Each number is 128 + 32 x the weight over the matrix's rms, rounded and kept within 0 to 255. Layers, rows and columns count from 0.

# layer 6 attention query, 192x128, rms 0.0889, rows 0-52, columns 64-127
[[130 151 153 147  94 156 159 148 133 117 150 144 111 141 116 100 145 122 108 159 151  78 114 122 106 112 138 117 106 161 108 131 111 133 140 128 169 166 137 166 115 148 144 127 129 123 145 107 118  80 130 106  86 100 114  96 130 110 114 143 123 133 140 129]
 [150 133 141 103 112 101 134 155 122 139 161 142 175 137 122  85 174 121 125 178 136 120 109 152 124 132 166  91  88 157 125 121 109 127 133 164 147 138 119 116 149 109 112 149 102 130 147 137 134  99 126 103 123 113 141 105 103  78 111 149 130 132  85 126]
 [112 139 145 154 134 124 204 141 112 139 129 117  62 135  82  89 146 154 120 129 105 111 110 136  85  76  99 151 156 128  89  97 125 140 142 148 131 159 179 139 103 112 144 153 127 141 147 159 123 109  98 160 142  79 115  97 120 123 118 111  87  99 126 160]
 [128 142  88 137 151  84  75 127 171 153 168 127 161 120 140 135 130 142 109 157 123 155 105 130 149 168 119  87 125 146 138 118 120 119 157 136 106 121 130 112 159 148 120  84 127 104 111 173  95 109 111 107 130 133 102 141  96 109 153 145 125 160 148 143]
 [103 129  35 151 106 168 108 130 131 128 158  61 108 104 129 148  92 132 116 104 123 161 134 126 131  70 114  94 170 131 129 179 106 163 165 145 159 127 109 108 109 179 128  72 155 100 149 163 133 123 102 120 140 103 142 102 127 150 115 130 150  99 187 165]
 [ 94 150 105 131 158 156 186 145 134 157 119  89 103 166 154 114 130 153 104 124 113 125 143 144  88  77 133 142 147 123 131 126  88 145  86 122 123 174 153 165 130 158  59 127 111 133 146 131 140 149  73 155 174 114 129 104 132 140 122  91 132  94 142 110]
 [110 107 103 155 107 148 136  94 122 144 142  72  91  92 117 104 151 119 118  68 179 140 125 128 131  61 138 123 134  79 111 154  85 140 138 148 173 159 154 125 148 158 144 153 135 161 138 142 112 136 145 196 210 107 158 145 141 111 153  74 115 123 140 145]
 [173  92 127 111  91  98  72  96  98 129 106 146 120  92 163 143 118 108 111 112 124 145 146 117 146 153 106 120 142 151 167 171 156 154 182 101 145 100  87 123 116 165 170 137 120 131 144 113 130 168 134 144 123 102 142 156 121 108 161 159 174 165 149 100]
 [137 140 131  98 132 100 129 148 133 109 156 163 191 109 173 117 130 118 162 120 144 109  59 118 147 174 140 111 157 113 146 132 132 131 116 114 172 125 151 113 140 121 158 111 124 168 120  87 162 169 166 166 126 183 140 163 199 130 124 136 131 145 156 110]
 [ 88 148 143 141 129 154 159 154 155 104 139 140 149 176 139 127 168 135 189 151 204 128  98 149 132 139 100 108 123 103  76 149 146 126 100 140 138 154 156 135 164  99 140 114 172 140 113 138 122 123 109 130 131 154 105 119 120 103 118 102 114 101 117 119]
 [107 146 169 207 102 106 111  88 133 147 161 173 165  83  93 117 157  96 146 106 165 103  82  99 164 120 140 110 114 118 139 157 103 122 123 111 164 170  74 166 194 104 134 162  95 193  98  90 106 130 100 154 122 184 124  95 132  98  73 112 100 148 113  86]
 [129 129 132 107 104 133 167 200 177 125 164  79  93 166 141  96 136 153 130 125 120 167 114 153 111 138 101 117 153  84 103 123 137 122 107 174 138 124 190 151 171 121 148 117  97 141 130 176 142 145 101 161 127 108  88 133 146 125 112  69 126 101 110 162]
 [102 130 111 104 147 105 135 162 135 107  96 141 120 133 107 175 131 179 137 134 100 125 158 117 104  73 105 132 158 146 102 109 155 122  98 132 130 113  90 180 150 122 105  96 146 114 169 107 107 111 105 117 132 103 147 156 191 110 120 143 130 118 140 153]
 [ 75  87 146 146 100 130 119  79 146 134 147 186 143  92 110 168 114  97 102 104 102 124 152 146 104  91 151 100  97  88 144 143 146 131 154 132 159 146 149 113 100 140 165 112 119 146 133  68 129 131  93 133 133 175  74 139 157 105 114 152 135 131 121 165]
 [ 88 166 115 111 123 118 124 149 145  93 143  90 134 149 135 118 106 127 168 117 102 171 156 101 164 140 141 129 172 184  87  89 141 147  91 181 123 114  75 138 128  75 141 116 156 125 138  94 125  80  70 102 116  77 226 153 168 130 133 115 136 188 114 112]
 [138 127  94 186 124 117  87 138 154 179 194 121 165 135 192 125 124 115 130 129 120 167 107  87 128 163 130 100 146 128 109  92  85 188 150  83 120 124 110 121 153 147 141 126 119 123 102 139 108 152 127 167 104 155 107 165 133 124 158 142 104 157 134 129]
 [121 114  73 101  72  92 227 211 103 158 173 122 131  99 124 108 104 175 159 193  93 148 117 107  98  46 150  99  80  49  95  44  97  93  59 169 102 136 188 150 140 107  69 154 129 130 149 123 140 162  94 136  96 144 154  74  96 118  90 106  81  53  78 113]
 [ 91 182 137 182 140 161 152 137 125 123 116  83 132 159 129 119 105  94 117 141 120  86 101 129 138 133 109 132 117 115 131 160 123 112 125 127 144 154 150 128 108 138 109  91 122  85 144 176 108 110 109 160 155 163  83 103 134 170  99 128 146 123 113 201]
 [155 147  93 105 158 133 158 152  96 150 129 159 119 121 127 152 140 142 104 115  88 128 127 176 116 156 102 133 183 188 124  95  94  77 119 117 126 182 170 107 114 151 109 112  94 164 123 137 163 116 109 128 157 115  72  87 119 148 106 106 113 152 117 177]
 [104 137 118 162 146 103  99 136 101 140 125 153 133 150 144 104  81 144  59 163 126 128 151 158  99 126 131 131  63 104  89 124 179 121 114  77 125 152  51 183  92 114 102 115 142 140 148  75 104 184 149 164  71 137 119 141 124 126 122 129 114 143 156 136]
 [125 136 139 135 118 109 140 103 199 125 111 128 115 121 105 133 127  89 110 171 122 154 168 116 140 231  44 135  99 127  63 128  95 104 106 114 145 109 162 159 145 148  98 134 122 162 113 185 146 164 123 148 151 150 115 102  86 174 124  91 144 121 129 113]
 [215 138 138 130 113 137 145 133 164 117 109 169  65 133 179 139 105 127 124 182 148  75 130 137  26 123 118 138 182 173 125 108 159 161 128 139 159  97 112 140 141 129  83 162 107 132 121 141 117  99  89 101 143 142  99  73  92 105 124 145 116  94 123  75]
 [126 127 102  35 105 151 105 129 144 146 143 107 170 135 181 140  80 146 102 134  90 150  92 131 135  86 145 127 111 132 149 165 105 126 193 117 168 111 160 121 145 179  81 156 115 132 154 156  81 203 101  96 117 146 114  95 126 168 129 187 132 119 153 123]
 [119 172  72 138 132  95  96 102 120 116 184  70 157 122 140  95 135 154 185 146 114 117  97 113 161 194 137 103 113 113 138 114 158  99 116 158  97 179 146 132 165 118 122 108 115 180 105 181 121 112 135 127 119 136 162 124 143 161  65  84  99 152 111 126]
 [152  91 136  74 168  89 124  92 121 141 168 118 129 116 127 105 126 105  84 149  94 111 151 172 137 131 107 123 138 102 109  94 113 150 114 112 147 153 151 128 136 117 118 153 156 125 155 121 115 110 139 110 110 148 177 156 117 169 170 119 149 124 141 118]
 [149 100  84  75  96 144 134 125 145 125 118 138  52 153 121 126 142 177 188 134 152 114 179 129 109 100 118 180 153 144 178  80 178 118 147 148  90 104 152 125  91 135  84  84 161  96  90 167 125  89  81  77 149  97  87 163 122 182 115 140 162 131 141 111]
 [130 114 115 162 101 110 105 132 110 130 129 116  67 136 130 158 125 109 136  96 158 176  66 113 158  95 167  92 135 129 152 130 143 115 142 150 134 114 152 159 132 119 156 139 180 152 113 147 123  88 101 145 114 126 120 164 134  94 140 109 103 119 139  72]
 [124 121  89 196 194 137 135 142 142 156 118 140 135 119 121 144 108  97 158  94 161 125 123 114 117 115 163 107 144 142 137 199 139 120 135 145 171 117 108 162  83 147 180  97 126  64 170  99 133  90 115  88 154 148 107  98 148 144 118 173 161 125 147 114]
 [ 97 106  96 133 118  78 135  71 127 126  68 180  85 143 145 171 156 127 153 163 118 106 159 147  85 170  72 132 137 166 161 111  98 116 138  88 100 159 139 111  94 167 142 135 145  56 171 127 114 171 176  82 128 193 139 112 118 164 122 198 121  54  70 112]
 [143 164 132 190 145 182 157 158  85  79 118 137 118 140 129  78 170  98 125 131 125 129 128 115 127 148  89 140 147 135 129 131 156 134 110  99 140 137 100  76 124 111 157  58 139 126 119 128 144 104 135 129 101 118 125  90 160 170  65 112 165 114 155 110]
 [144 180 114 136 175 122 106 113 160 118 116  97 180 133  70  58 145 135 106  92 158 115 160 118  92 131 132 100 175 157 147 111  86 156 143 100 125 132 134 121 152 104 145 107 139 172 155 172  72 122 107 139 104 140 183 133 132 101 113 111 128 123 128 140]
 [101 112 199  96 161 156 127 119 182 152 139 138 143 150 141 115 149 124  74 143 152 103 134 140 150 174 199  80 101 147  71 160  95 121 130 124 148 137 142 123 131 101 105 169 121 105 144 111 111 153 172 126 134 166  94 117 102 121 146 176  82  95 140 131]
 [126 126  88 152 139 184 116 147  89 145 120 146  37 120  82 159 113 117 134 137 107  89 121 109  76 101 144 176 179 122 122  93 152 142  96 137 108 151 175 150 160 143 115 140 172 174 122  82 122 144 137 175 114 137 113 128 124 134  66  71 107 135 168 129]
 [142 140 132 148 132 182 125 160 122 163 150  96 100 158  77  96 111 137 110  72 142  93 153 103 118  79 126 147 141 110 126 104 100 148  83 109 157 137 173 152 123 138 102 172 177  70 147 109 154 131 180 151  99  93 156 105 132 143 122 104  77 116 105 129]
 [142 118 113  89 109 167  86 139 106 115 120 162  57 102 112 122 110 126 150  99 138 165 109 120 131 104 137 160 211 147 163 100 153 161 150 102 118  85 193 158 117 130  98 143 153 159 138 108 138 174 158 165 150 127 137 150 146 166 137  93  67 129 150 152]
 [167 136 172 130 120 134 130 132 158 128 149 120 149 127 122 107 134 121 141 190 124 137 130 130 163 196 136 136  92 109 115 126 111  79 128 137 122 134 135 125 116 105 144 163  85  87 158 131 118 118 143 151  78 172 136 111 108  71 132 152 130 156  88 135]
 [140 145 122 128 146  85 102 114 164 118  93 170 140 111 135 159  99 126 128 169  95 106 121 125 157 122  93 114 143 168 136 130 158 129 168 107 116  72  96 133 130 128 171 154 117 155 110 138 121 128 121 121  88 163 123 143 152 117 128 151 127 131 131 123]
 [148 138 126 151 119 121  91 147 151 144 164 130  97 121 166 105 128 115 126 109 119 123 109 110 106 122 110 176 156 125 142 147 112 154 142 122 131  99 124 141 120 148 132 123 102  86 112 152 126 131 115 145 153  99 121 111 127 141 161 113 114 134 133 133]
 [185 104  90 140 105 116  76  88 132 142 131 123 140 134 177 149 105 104 147 122 121 145 129 121 159 147 118 164 115 139 115 148 119 173 182 131 183 102  91  88 150 119 145 134 131  67 131 133 108 116 110  81  97 117 107 149  99 121 160 153 160 142 149 103]
 [179 129 138 143 124 145 115 155 124 111  93 170 113 152 164 139 163 136 151 182 168 149 103 163 172 198  93  85 123 119 113 129 151  95 145 102 134 126 114 125 108 104 104 120 114  96 169 122 138 135  94 108 122 123 120  95 145 111 137 200 129 155 111  95]
 [ 89 151 138 141  95 134 159 134 123  96 116 141 197 138 173 124 129 104 104 173 227 133  89 121  83 117 137 115 146 102 191 133 150 151 163  97 114 116 142 113 120  71 162 107 132 168 113 137 102  70 123 155 110 176 160 136 116 116 127  98 111 127 107 180]
 [ 84 161 107 123 146 139 182 149 159 107 183 120  86 143  73 124 104 143 113 119 164 126 154 145  88 129 132 147 134  84 112 124 120 130 109 166 109 161 145 147 167 107 124 136 123 153 122 143 114 161  89 176 150 144 153  99 161 115 115  72 138 101 110 143]
 [143 105 116  99 146 157 160 138 108 130 102 130 115 134 161 130 101 133  97 139 129 111 160 122  83 131 117 113 154 159 176  74 153  96 102 135 101 112 159 136 212 116 117 129 115 113 122  93 131 166 137 111 107 125 132 102  94 161 150  78 126 145 158  86]
 [126 130 136 105 104 147 123 160 168 135 151 122  67 100 104 178 106 169 138 181  89 162 136 138 118 105 182 134  82  78 126  87 202 141  96 103  90 158 116 120 116 143 112 135 136 126 114 125 115 122 152 108 101 133  90 148 104 131 149 155 155 143 174 111]
 [162 118 160 116 134 103 106  77 135 192 148 136 158 101  93  78 130  99 127 170 141 104 110 145 214 162 166 103 114 121 147 171 116 126 166 133 162 148 159  44 166 159 143 168 151 161 126 201 111 155 124 128 158 170 140 149  71 150 139 134 125 150  95 142]
 [133  95 170  89 147 116 183 147 134 130 101 116 123 121  98 167 112 142 152 110 103 155 146 158  87 112 205 158 155 148  95  82 160 131  98 141  68 156 136 171 158 109 139 193 142 182  98 111 132 120  83 183 148 130 168  97 108 143 106  66 106 127 122 123]
 [145  81 157 119  90 119 109 151  69  80 105 127  98  95 148 140 123 132 107  89 107 168 115 160 166 106 177 120  76 138 161 137 104 135 148 158 129  93 132 104 124 121 141 117 124 117 103 118 177 102 130 144  92 107 103 121  83 117 190 144 120 133 139 113]
 [103 107 150 132 129 131 135 151 177 147 104 134 116 184 102 139 154 120 119 185 119 141 130 130 111 144  87 120 114 157  90 101 142 127 133 177  97 148 140 133 187 175 132 126 134 159 108 187 120 114 179 170  83 146 139  98 124 154  88 170 129  48 163  74]
 [140 125  66 163 114 129 103 155  97  94 173 118 119 149 168 104 120 117 146 124 124 128 104  92 153 127 127 113 147 136 107 124 104 145  91 123 123 155 113 117 133 125 115 142 133 109 141 120 142 123 130 145 106 114  98 128 145 108 120 151  89 121  90  96]
 [141 115 150 130 130 125 129 122  45 157  91 141 192 122 117 119 147 110  85 100 149 106 164 136 135 167 192  94 129 128 118 184  85 100 132 106 147 143 139 100 131 126 169 121 120 179 128 107 130 113 110  89 124  85 134 127  64  65 122 101  98 127 118 123]
 [183 128  88 116 114 109 145 153 136 219  83  98 115 125 131  88 109 161 132 112 161 150 133  93 107 114  61  89 170 147 136 101 163 131 141 160 148  56 113  86 174 146  70  93 101 126 127 149 138  99 122  92 130 141 156 143  86 149  99  98 153 121 211 106]
 [ 85 129 138 140 138 129 114 152 163 102 123 150 169 121 123 153 124  94 131  82 157 181 110 208 126 129  89 123 181 187 112 133 141 171 102 117 132 110  82 199 110  76 152 143 120 202 176  92 103 139 158 151 112 193 167 165 140 130 159  90 100  94 150 137]
 [102 114 146 127 163 136 107  82 159 149 142 116 139  80  62 124 126 124  86 186 160 117 145 122 161 121 101  92  85 123 149 155  99  67 152 107 119 105 110 161  79 149  84 126  69 137 100 111 150 150 173 113 158 174  73 106 130 126 147 150 129 136 129 125]]
# layer 6 attention key, 192x128, rms 0.0885, rows 0-51, columns 64-127
[[ 83 164 146  83 165  86  38 117 144 128 159 116 174 146 149  93 129  38 126  96 106 141 107 104 158 170  98 119 132 109 178 121 123 148 174  82 129 152 146 119 115 169  69  89  96  77 122 145 178 124 167 115 127 140 141 155 102 165 179  92  99 153 132 156]
 [130 149 110 110 191 134 128  57 145 152 148 104 164 100 208 124  87 110 129 111 107 101 160 110 167 176  42 134 110 144 146 151 132 129 150 123 113 143 102 145 123 168 108 100 135 149 129 144 160 145 142 148 107 169 153 154  95 170 179 106 113 127 130 117]
 [138 107 130  78 159  91 119 148 120 114 125 115 182 139 116  93 111 106 153 155 124 123 171 139 137 168 156  69 126 151 131 140 130 116 144 141 128  96 135 156 136 126  98 124  97 111 126  86 164 119 114 150 107 127 124 140 122 151 132 120 111 181 125 134]
 [112 142 115  91 114 146 111 101 144 127  93  94 130  99 106 163 133 159 126 104 119  91  82 113 132 128  59 130 131 173 134 134 177  73 161  86 111 157 110 121 180 143 109 148 101 203 189 119 106 149 124 190 115 153 124 149 142 150  85 113 116  90 111 156]
 [124 107 129 159 139 126 138 180 117  93 131 126 125 145 111 167 126 128  96  82 139 131 122 147 146 153 131 134 126  97 157 117 121 131  94 138 104  96 192 140 118 115 114 130 121 141 112 110  79 130  74 148 139 161 123 132 103 125 161 114 161 109 101 191]
 [142  95 123 122  92 138 161 147  87 119 151 163 146 107 123 148 121 186 183 163 113 171 137 114 107 100 138 131 126 119 122 124  79 128 127 130 148  77 139 171 130  89 136 121 159 151 104 105 131  99 149 173 110 120 121 108 146 111  98 119 136 103 134 131]
 [166 134 127 114 116 153 163 143 157 130 109 164 122 119 131 111 124 121 122 137  81 107 126 160 118 127 142 132 162 126 113 106 120 118  74 146 175 140 143 155 153  60 138 112 139 121 128  81 137 114 121  97 127 113 185 123 140 130 129 103 152 104 138  92]
 [125 163 114 164 200 124 142 114 159  89 122  80 105 151 111 146 139 122 122 115 109  91 111 151 122 172  74 138 147 148 128  74 134 121 143  85  90 170 159 119  80 117 103 137 152 135 134 164 119 124 128 169 141 118 146 112 108 175 183 110 101 147 138 128]
 [160  72 113 112 134 110 150 106 108 151 139  63  69 167 114 118 113 143  87 166 111 142 214 187  84  52  78 114 111 156 154 136 106 135 112 150 161 110  96 112 158  99 135  92 140 169 139 144 108  81 107 131  71  99 123 130 139 147 106 126 160 145 124 154]
 [155  55 157 112  68 141 162 144 137 168 111 149  99  81 140  93  95 141 110 136 121 122 197 159  87  80 166 149 108  88 152 140  96  93  82 173 184  92  75 136 110 123 169  86 142 120 165  91 122 144 114  70 120 135 149 125 175 136  98 123 139 101 107 154]
 [129 107  87 118  69 144 126 155 128 144 141 134 154 117 135 103 140 195 140  92  84 157 173 139 118  95 157 131 165 106 130 111 113 122 109 122 141 158 130 172 151 130 145 156 152 150 148  53 121 152  92 194  86 100 145 141  99 120 108  90  87 132 118  60]
 [161 104 120 151 164 117 138 183  86 103 127 180 119 103 115 155 120 161  83 122 115 128 141 115 105 120 172 149 152 147 103 158 115 125 123 184 158  69  92 105 143  97 109  79 137 129 150 122  95 104 120  84  63 113 188 104 172 115 107 136 151 137 142 118]
 [135 115 141 133 115 140 156 119 118 136 133  99  81 133  97 174  98 117 123 105 129 145 120 160 114 181  96 149 140 139 174  85 148 162 158 122 152 145 127 122 130  87 134 127 148 100 157  98 130  79 115 125 127 144 134 107  99 157 109  86 117 127 152 135]
 [128 122  70 150 120 161 146 100 110 204  85 112 179  94 139 144 187 110 125  95 107 163 146 167 130  64 128  89 150 122 125 109  74 120 127 126 182 123 125 193 139  81 164 111  83 125 167  84 110 130 157 154 109 122 119  98 111 152  94  73  86 127 152  75]
 [122 169 121 130 123 140 101 109 116 114  94 175 111  85 142 120  55 134 102 136 137 139  93  74 160 209  82 130 125 122  74 135 203 160 102  24  99 147 144 162  81  90 113  69  86 164 108 117 102 159 174 125 147 128 106 104 173 155 160  90 159 129 114 178]
 [118 131 110  81 169 189 139  83  82 137 189  96 158  86  98 153 136 139  60  42  40 115 147 135 105 107  90 157 125  92 140 161 123 131 153 102 134 144 104 140 117 113 132  78 140 144 160 142 129 110 134 197 101 102 112 123 138 149 129 108 147 172 103 129]
 [141 120 119  90 144 129 125 153 119 139 142 142 187 140 139 112 104 125 106 134  84 139 179 131 139  82 116 104 118 115 104  82 110 140  96 105 115 139 122 175 141 127 110 106 119  98 124 103 130 132 150 150 102 108 109 114 151 126 153 116 115 155 139 100]
 [122 125 160 138 123 102 150 112 120 143  91 167 119 123 132 133 148 129 122 146 145 174 202 127 101 120  90 156 157 144  68 158 123 135 122 129 121 119 128 186 101 104  94 123 107  84 136  45 114 169  79  80 149 140 165 117 181 127 116 125 114  81 150 134]
 [121 154 127 167  61 100 104 184 109  86 132 140  88 152 146 164 136 129 149 141  99 109 135 193  87 110  94 150 103  81 137 145 137 152  84 130  74  83 136 145 105 134  80 106 135 136  97 116 165 180  49 183  89  75 119 116 144 134 136 167 173 123 124 134]
 [126 115 100 121 143 128 102 110 147 161 103  68 156 164  81 154 158 164 165 102 147 125 152 165 128  98  64 154 142 129 157 107 137  97  54 107  74 141 170  99 129 130 148  66 126  84 103 119 118 120  98 171 123  84 105 115 112 151 145 126 104 112 153 113]
 [122  97 147 135 163 130 107 107  72 129 104 141 124 113 118 123 128 134  61 117 183 133 104 103 137 171 139  85 123 132  61  79 137 121 150 139 128 105 163 124 190 120 126 136 126  98 135 133 108 156 180  97 207  83  69 127  61 115 183  96 126 104 118 168]
 [151 122 174  86  99  90  99 149 171  87 121 149 144 165 163 133 175 125  91 177 134 132 165 144 105 170 119 104 100 161 125 143 153 111 143 114 153 148 127 120 136 146 118 135 102 129 139 112 157 142 104 155  97 116 140 146 140 111 109 125 156 181 111 149]
 [143 149 132 154  92 142 147 124 144 175  68 138 116 174 129 130 121 111  70 140 174 129 121 133 113  82 161 147 138 218 169  72 151 170 138 135 148 130 115 153 179 160 100 143 141 182 177 122 163 129 114 120 112  86 116  95 157 130 121 181 142 125 184  71]
 [104 123  68 133 139 134 132 158 128 137  82  96 138 132 103 108 102  60 187 104 165  84 160 100 103 113 116 130 114 162 118 112 101 123 104 111 136  94 166 139 150  95 133 119 124  79  86 138  96 158 184 111 146 139  88 120  74 145 148 135 142  89 127 116]
 [157  98 135 111 129 148 131 134 119 143 132 138 133 169 109 143  90 145 141 124 111 153 155 141 150 163 100 120 118 130 103  98 150 147 106 141  94  89 140 133 136  95 117 133 143 191 150  98  78  92 133 173 140 146 106 171  90 160 130  87 130 118 121 149]
 [149  81 173 135  67 104 150  96 123 153  82 133 119 111 182 148 136 125  88 139 119 158 102 106  77 132 115 152 136 143 128 169 159  77 162 106 150 110 114 101 120 134  99 144 161  75  91 100 106 103 109 136 205 171 136 108 111 122 131 157 173 150 114 146]
 [136 151 146 124 117 144  95  80 105 148 138 108 117 140 148  95  90 119 146 144 132  91 112  96 193 123 174 105 106 139 117 112 144 104 134 128 145 158 111 118 144 124 142 111 128 138 112 147 101 106 172 113 175  96 145 110 111 133 175 130 129 148 132  70]
 [160 125 135 117  70 128 108 130 159 143 162 186 142 144 149 125 145  95 138  99 162 135 111  99 153 136 156 119 176 120 153 157  91 169 151  94 114 115 104 101  79  93 156 139  74 151 149 101 124 130 127 123  99 108 144 117 197 154  82 164 116 168 167  96]
 [177 156 142 152 138 129 112 131 135 129  86 173 136 162  89 164 164 158 147  96  71 132 146 142 102  76 179 124 154 156 123 132 148 121 173 151 160 108 125 117  96  98 165 131 146 122 118 113  89 150  78 171  88  99 107  72 153 117 108  97 113 127 184 191]
 [111 135 147 109  60 131 133 111 122 150 101  88 153  86 199 139 153 114 138 108 106 101 144 144  93 127 129 137 133 123 154 184 106 138  85 129 119  85 133 148 124 109 142 125 178  79 179 115 139 124 159  86 206 194 105 118 138  89 175 146 149 103  91 169]
 [176 166  76  89 201 158 134 100 120 186 117  99 140 116 134 113 114 131  90  69 112  82  72  82 148 176 160 124 122 130 152 166 134 124 121 123 165 126  79 154 112  83 134 164 157 213 152 161 135 131 226 155 151 190 110 117 152 173 126 137 184 116  88 166]
 [ 93 195 122 118 106 129 139 193 139  81 156 208 138 163  98 124 149 187 120 166 129 163 128 167 165 151 129 102 110 127 124 119 156 144  90 110 124 164 117 119 135 173 110 151  67 169 115 111 144 153  79 130  90 131 122 184 166  96  74 126  92  96 104 106]
 [130 149 156 119 102  82 153 179 125 100 119 107 143 152 133 105 146 145 137 137 109 131 151 154  97 108 136 113  74 148 131 127 122 126 131 136 147 102 138 128 133  98 186 146 108  59 119 128 133 141 106 111 132 112 119 128  98  87 131 135 123 118 123  93]
 [176 154 135  82 166 108  76 109 102 123 135 151 174 114 150 163 157 158 127 121 141 146 109 107  91 133 129 137 123 139 162 141 156 144 148 117 144  94 140 146 136 131 106 162 104 124 111 122 153 110 101 110 119 121 116 140 130 121 107 124 136 134 130 133]
 [161  78 120 156 139 110 156 175  73 111 101 135  94 129  73 171 131 179 165 148 144 121 117 150  99  88 145 145 143 135  65 152 131 117 115 123 124  96 145  76 145 125 163 122 167 158 139 126 101  85  72 153 139  86 119 102 125  76  76 166 146  88 138 111]
 [157 156 157  93 167 118  86  75 127 124 116 122 128 136 112 138 140 118 129 104 139 136 144 111 122 140 107 140 116 131  93 157 124 148 154 119 144 125 138 124 172 180 107 110 129 111 129 162  91 106 140 133 130 135 139 160 140 138 132 101 134 149 129 131]
 [143 129 120 114 142  92 105 103 151 117 119  86 128 107 124 130 176  78 129 161 115 106 111 103 149 162  73 107 105 144 125  89  93 120 143 138  88 128 132 101 134 162  85 108 113 164 107 138 111 139 183 154 164 122 129  79 124 145 156 137 139 169 110 141]
 [107 103 148 111 186 115 162 137 146  91 121 153 134 165 105 137 145 156  96 111 145 138 141 122 130 133 145 155 146 109 116 117 136 114 141 142  49 123 149 121 122 150  73 130 124 133 124 128 135 127 139  96 150 125 192 129 130  72 119 137 120 168 119 140]
 [105 129 123 110 161 106 123 106 151  94 137 114 112 101 106 123 148 143 115 118 168 106 149 118 182 195 129 119 140 133 136 112 125 139 134 139 107 147 124 117  76 201  90 125  86 110  96 137 123 106 149 144 157 160 107 128  97 170 167  99 120 158 119 140]
 [114 148 156  96 142 111  97  56  89 160 130 115 136 139  86 123 113 147 177 169  80 173 127 130 112 163 109 108 114 157  97 157 157 145 153 111 122 144 152 106  86 144 116 146  93 180 106 149 165 102 141 130 154 103  86 110  77 132 128 109 138 129 149 131]
 [142 126 101 105 104 156 157 170 108 113 177 121 160 146 143 144 142 195 166 102 141  75 191 173 129 124 132 158 108 112 117 102 102  99 101 108 132 142 128 167 121 133 149 117 173 125 166  99 139 155  90 124  94 165 129 160 105 138 129  81 119 131  96  63]
 [146  97 112 158 105 143 143 185  73 127 141 149 166 145 146 128 142 157 139 110 128 108 145 141 124  78 179 139 148 117 141 122 124 101 107 163 169 117 105 128 160 109 154 115 133 119 137 114 101 146  98 129 134 125 116 129 143 126 135 122 150 137 133  90]
 [ 93 160 115 140 125 111 146 134 182 146 133 153 157 101 125 140 145 115 139 162 123 110 114 118 118  83 161 108 123  99 131 134 122 126 118  78  94 146  80 117 167 127 121 131 126 174 107 126 166 186 128 207  56 134 161 101 136 132  77 148 106  93 130 126]
 [ 93 186  69 134 164 182 124 119 134 151 149 113 210 113 124 102 138  90  58 112 128 133 153  84 134 143  73 160 134 158 144 157 112 156 131 113 139 162 113 129 142 123 133 126 136 123 130 143 158 147 142 164 155 122 117 127  99 131 135  76 117 144 122 104]
 [ 91 140 178 201  92 182 142 167 111  76 157 135 136 138 158 159  96 155  61 134 118 107 177 120  95 146 111 167 163 182  72 128 150 131  96 111 146 117  97 146 110  81 143 153 172  97 113 110 125  82  79  80 172 145 148 126 128 104 137  68 174 131 114 102]
 [100 142 123  95 125  90  96 172 144 124 167 191 180 128 133 115 110 116 132 112 119 141 142  87 134  54 108 103 105  99  97 112 101 120 137  83 111 107 123 139 112 134 116 142 142 147 121 106 165 149 124 144 102 109 156 112 136 116 104 159 140 112 112 128]
 [135 149 134 158 142 118 113 123 135 106 150  93  99 133 123 109 119 125 110 154 129  92 106 108 144 168  25 148 128 149  85 139 133 127 162 101 150 128 132 145 153 127 104 120 191 113 156 157 115 122 156  77 156 156 156 177 110 107 165 112 138 128 125 172]
 [ 84 134 154  95 129 114 120 124 124 119  94 103 134 111 137 111 133  92 123 140 173 149  97  99 131  98 160  89  91 111 118 140  95 157  40 109 120 138 199 123 120 135 160 106 154 131 152 103 159 100 182 110 175 148  73 122 111  91 142  96  99 138 142 167]
 [102 168 125 107 214 157   0   0 100 170  73  91 199 135 155 120  73  27  74 151  97 132 142  66 186 206  72 121 154 140 169  99 160 189 203  73 109 176 151  61  71 232 129 114  93 101  84 224 152 117 204 117 179  54  22 156  17 191 242 120 150 211 158 141]
 [118 169  96 123 201 169 160 117 133 132  98 142 209  99 126 136 115 142  78 101 142  91  80 120 174 152 134 126 141  98 142 100 108  91 114 139 129 158 100  98 132  94 119 112  95 118 160 142 139 141 164 165 107 134 141  90 144 113 146 133 106 112  83 112]
 [171 103 133 141 122 182 141 132  65 111  79 112  99 129 135 152 120  99  87  86 153 139 100 102 156 140 184  94 163 176 125 139 120 106 108 125 122 112 169 140 161 122 110 125 151 150 161 184 188 110 170  61 170 143  29 100  86 157  99 150 126 160 121 126]
 [117 161 182 104 104 136 156 178 170  69 141 147  80 140 125 139 138 131 140 165 141 148 159 156 112 167 128 158 143 118 109 113 137 142 103 128 130 118 114 179 127 129 178  87 152 160 115  81 132 134  82 160  75 132 214  86 216 123 107  82 134  86 145 154]]